{"d_model": 384, "activation": "swiglu", "positions": "rope", "rope_fraction": 0.25, "parallel_block": false, "init": "uniform", "init_std_up": 0.022, "grad_clip": 1.0, "warmup_steps": 200, "doc_mask": true}
Each number is 50 + 15 x the weight over the matrix's rms, rounded and kept within 0 to 99. Layers, rows and columns count from 0.

# layer 5 MLP down (transposed), 1024x384, rms 0.0997, rows 813-817, columns 96-191
52 60 65 49 43 45 79 50 43 51 62 45 66 36 61 44 60 66 57 53 51 73 28 58 40 76 46 63 20 37 58 44 33 44 51 44 43 73 56 64 49 58 51 52 47 56 53 50 58 54 58 42 64 41 50 47 76 62 41 48 56 74 40 44 70 40 43 56 41 34 46 51 61 40 51 43 60 41 29 60 68 46 49 61 66 53 52 62 57 68 57 51 57 84 77 47
35 55 39 42 48 48 23 59 57 52 41 35 39 38 67 52 57 52 50 38 61 52 74 34 63 42 59 29 20 49 40 59 41 50 50 48 43 32 32 58 61 34 38 52 41 30 63 69 52 88 07 46 20 50 40 74 43 67 59 48 25 53 51 61 73 44 56 59 68 45 10 29 67 20 52 56 64 41 46 60 47 49 58 40 33 50 46 58 44 61 59 62 74 67 51 53
57 21 15 64 51 66 82 33 21 46 62 51 30 75 67 38 55 63 49 77 68 66 44 53 47 71 59 34 30 54 53 70 46 41 49 64 56 60 43 47 45 46 66 19 42 66 32 36 26 34 56 49 50 44 51 47 76 59 72 66 51 27 49 40 54 68 73 62 60 56 30 49 86 53 59 43 18 76 79 66 56 54 58 61 59 43 65 38 50 24 48 46 45 52 57 43
58 48 57 38 37 40 49 47 62 11 56 33 37 59 57 42 35 64 29 23 57 59 45 76 64 23 84 42 25 47 76 51 38 63 63 45 49 55 66 86 52 60 45 41 13 49 43 18 56 73 61 46 61 39 75 33 49 37 62 69 60 33 52 69 66 45 34 27 47 45 46 61 52 70 53 38 50 43 47 38 63 36 43 35 54 37 69 79 41 53 22 66 63 80 61 50
48 68 40 57 42 41 52 66 49 77 47 47 48 45 50 54 35 40 45 66 59 64 37 36 31 37 25 73 49 64 42 47 61 42 41 54 40 36 40 34 86 72 67 38 32 39 37 71 72 51 13 79 51 18 47 30 27 70 45 66 62 58 72 60 39 46 59 71 64 68 78 45 57 53 51 38 56 38 42 16 49 39 58 42 50 33 60 71 32 42 31 39 50 58 51 52
# layer 5 MLP gate, 1024x384, rms 0.106, rows 814-818, columns 96-191
29 67 36 53 23 45 44 59 39 45 70 48 43 35 66 41 73 70 40 30 55 73 39 37 58 39 50 39 40 45 28 45 58 82 72 49 25 34 60 46 39 79 47 68 45 25 61 56 86 58 17 47 50 45 63 66 48 62 73 66 39 77 72 52 53 45 62 53 38 26 40 42 58 45 48 46 52 57 24 45 65 70 58 60 60 50 37 94 31 38 45 32 62 42 60 49
69 47 56 65 51 55 73 47 38 57 59 51 48 68 49 39 62 58 59 32 32 56 53 67 41 51 52 38 67 51 37 34 19 53 44 70 47 44 42 24 60 35 43 51 47 13 22 53 37 75 52 34 46 45 46 43 41 49 67 61 23 39 44 02 28 54 40 84 49 37 67 82 69 24 65 52 37 20 50 75 52 49 45 26 83 75 38 55 51 51 32 64 48 76 56 46
31 50 63 37 41 57 72 48 43 65 57 22 31 47 52 44 14 70 29 31 56 27 51 58 44 54 74 57 56 40 66 54 53 48 57 43 38 78 60 50 69 33 50 47 44 63 39 12 64 68 58 48 32 56 79 34 40 50 37 54 56 61 22 39 33 51 09 32 54 60 40 82 54 39 55 49 50 70 49 65 44 50 61 48 50 18 53 64 45 31 54 62 61 57 76 34
39 50 39 51 65 51 58 44 40 29 44 48 26 32 17 46 44 42 42 25 69 54 36 49 75 56 58 21 64 52 60 59 58 18 51 77 66 51 46 49 52 21 66 63 57 64 66 33 54 52 55 49 50 77 49 70 66 25 44 73 59 61 48 41 66 71 68 57 53 65 34 48 42 63 62 40 68 79 52 66 35 34 47 52 61 47 56 61 36 36 38 65 41 48 63 44
34 52 32 65 55 36 65 56 59 44 43 32 33 45 83 59 46 95 49 27 46 62 95 53 59 54 68 57 53 52 23 60 39 30 30 56 62 44 46 94 57 77 41 44 12 30 29 41 33 31 30 50 56 45 59 75 48 39 31 34 54 40 29 36 79 63 22 33 45 47 41 53 63 62 32 89 42 59 21 31 73 37 46 51 70 75 50 74 40 31 57 44 36 40 57 59
# layer 5 MLP up, 1024x384, rms 0.107, rows 814-818, columns 96-191
56 80 34 54 51 36 36 67 74 72 10 47 58 43 52 33 46 49 36 40 37 69 77 42 39 38 41 40 17 57 69 65 40 30 47 47 49 17 51 41 65 47 47 63 47 25 51 84 54 71 39 41 33 26 42 60 28 33 98 30 47 60 70 54 72 50 50 53 70 39 34 44 69 61 76 51 40 18 38 41 55 45 44 50 27 72 43 55 52 71 59 62 39 54 41 73
21 48 47 34 34 57 68 34 55 59 63 63 51 74 69 37 78 35 60 55 73 48 71 50 69 52 43 55 52 39 38 80 52 09 48 42 39 45 66 51 32 64 61 28 23 47 68 37 52 53 46 35 51 64 61 44 50 71 21 99 46 62 32 50 47 50 28 80 47 48 46 38 41 38 18 64 73 72 55 48 38 61 65 67 46 34 55 63 45 32 78 59 42 53 51 59
63 72 41 50 70 33 60 44 51 42 47 40 41 66 58 65 51 52 38 39 49 67 48 60 62 36 60 53 56 55 58 36 64 54 52 56 78 46 37 50 43 99 81 43 35 47 32 45 62 63 27 29 64 67 60 32 63 67 57 27 37 24 46 57 65 35 29 54 52 47 58 27 63 51 54 48 80 75 73 40 46 52 37 39 58 79 38 58 43 55 61 17 55 77 33 47
52 62 37 44 56 28 64 74 55 63 67 44 47 40 51 45 41 38 37 56 61 49 27 69 33 70 43 77 62 71 41 54 59 58 63 44 44 35 32 62 72 69 64 23 53 44 53 39 89 45 35 63 61 41 75 42 16 71 29 53 50 72 42 48 35 65 56 75 59 71 37 41 51 53 42 22 57 73 55 57 56 73 74 37 73 33 60 82 60 51 45 24 71 42 58 67
53 31 51 59 60 55 68 49 77 60 63 32 34 61 48 63 60 85 63 71 63 82 72 67 71 43 38 68 47 73 38 51 38 19 71 66 29 45 52 69 62 22 44 57 32 42 31 54 42 50 33 46 54 66 42 59 39 39 68 53 55 39 39 47 65 69 61 51 57 29 31 48 61 79 29 71 51 49 41 47 46 49 92 44 40 53 65 74 60 18 39 78 33 62 58 30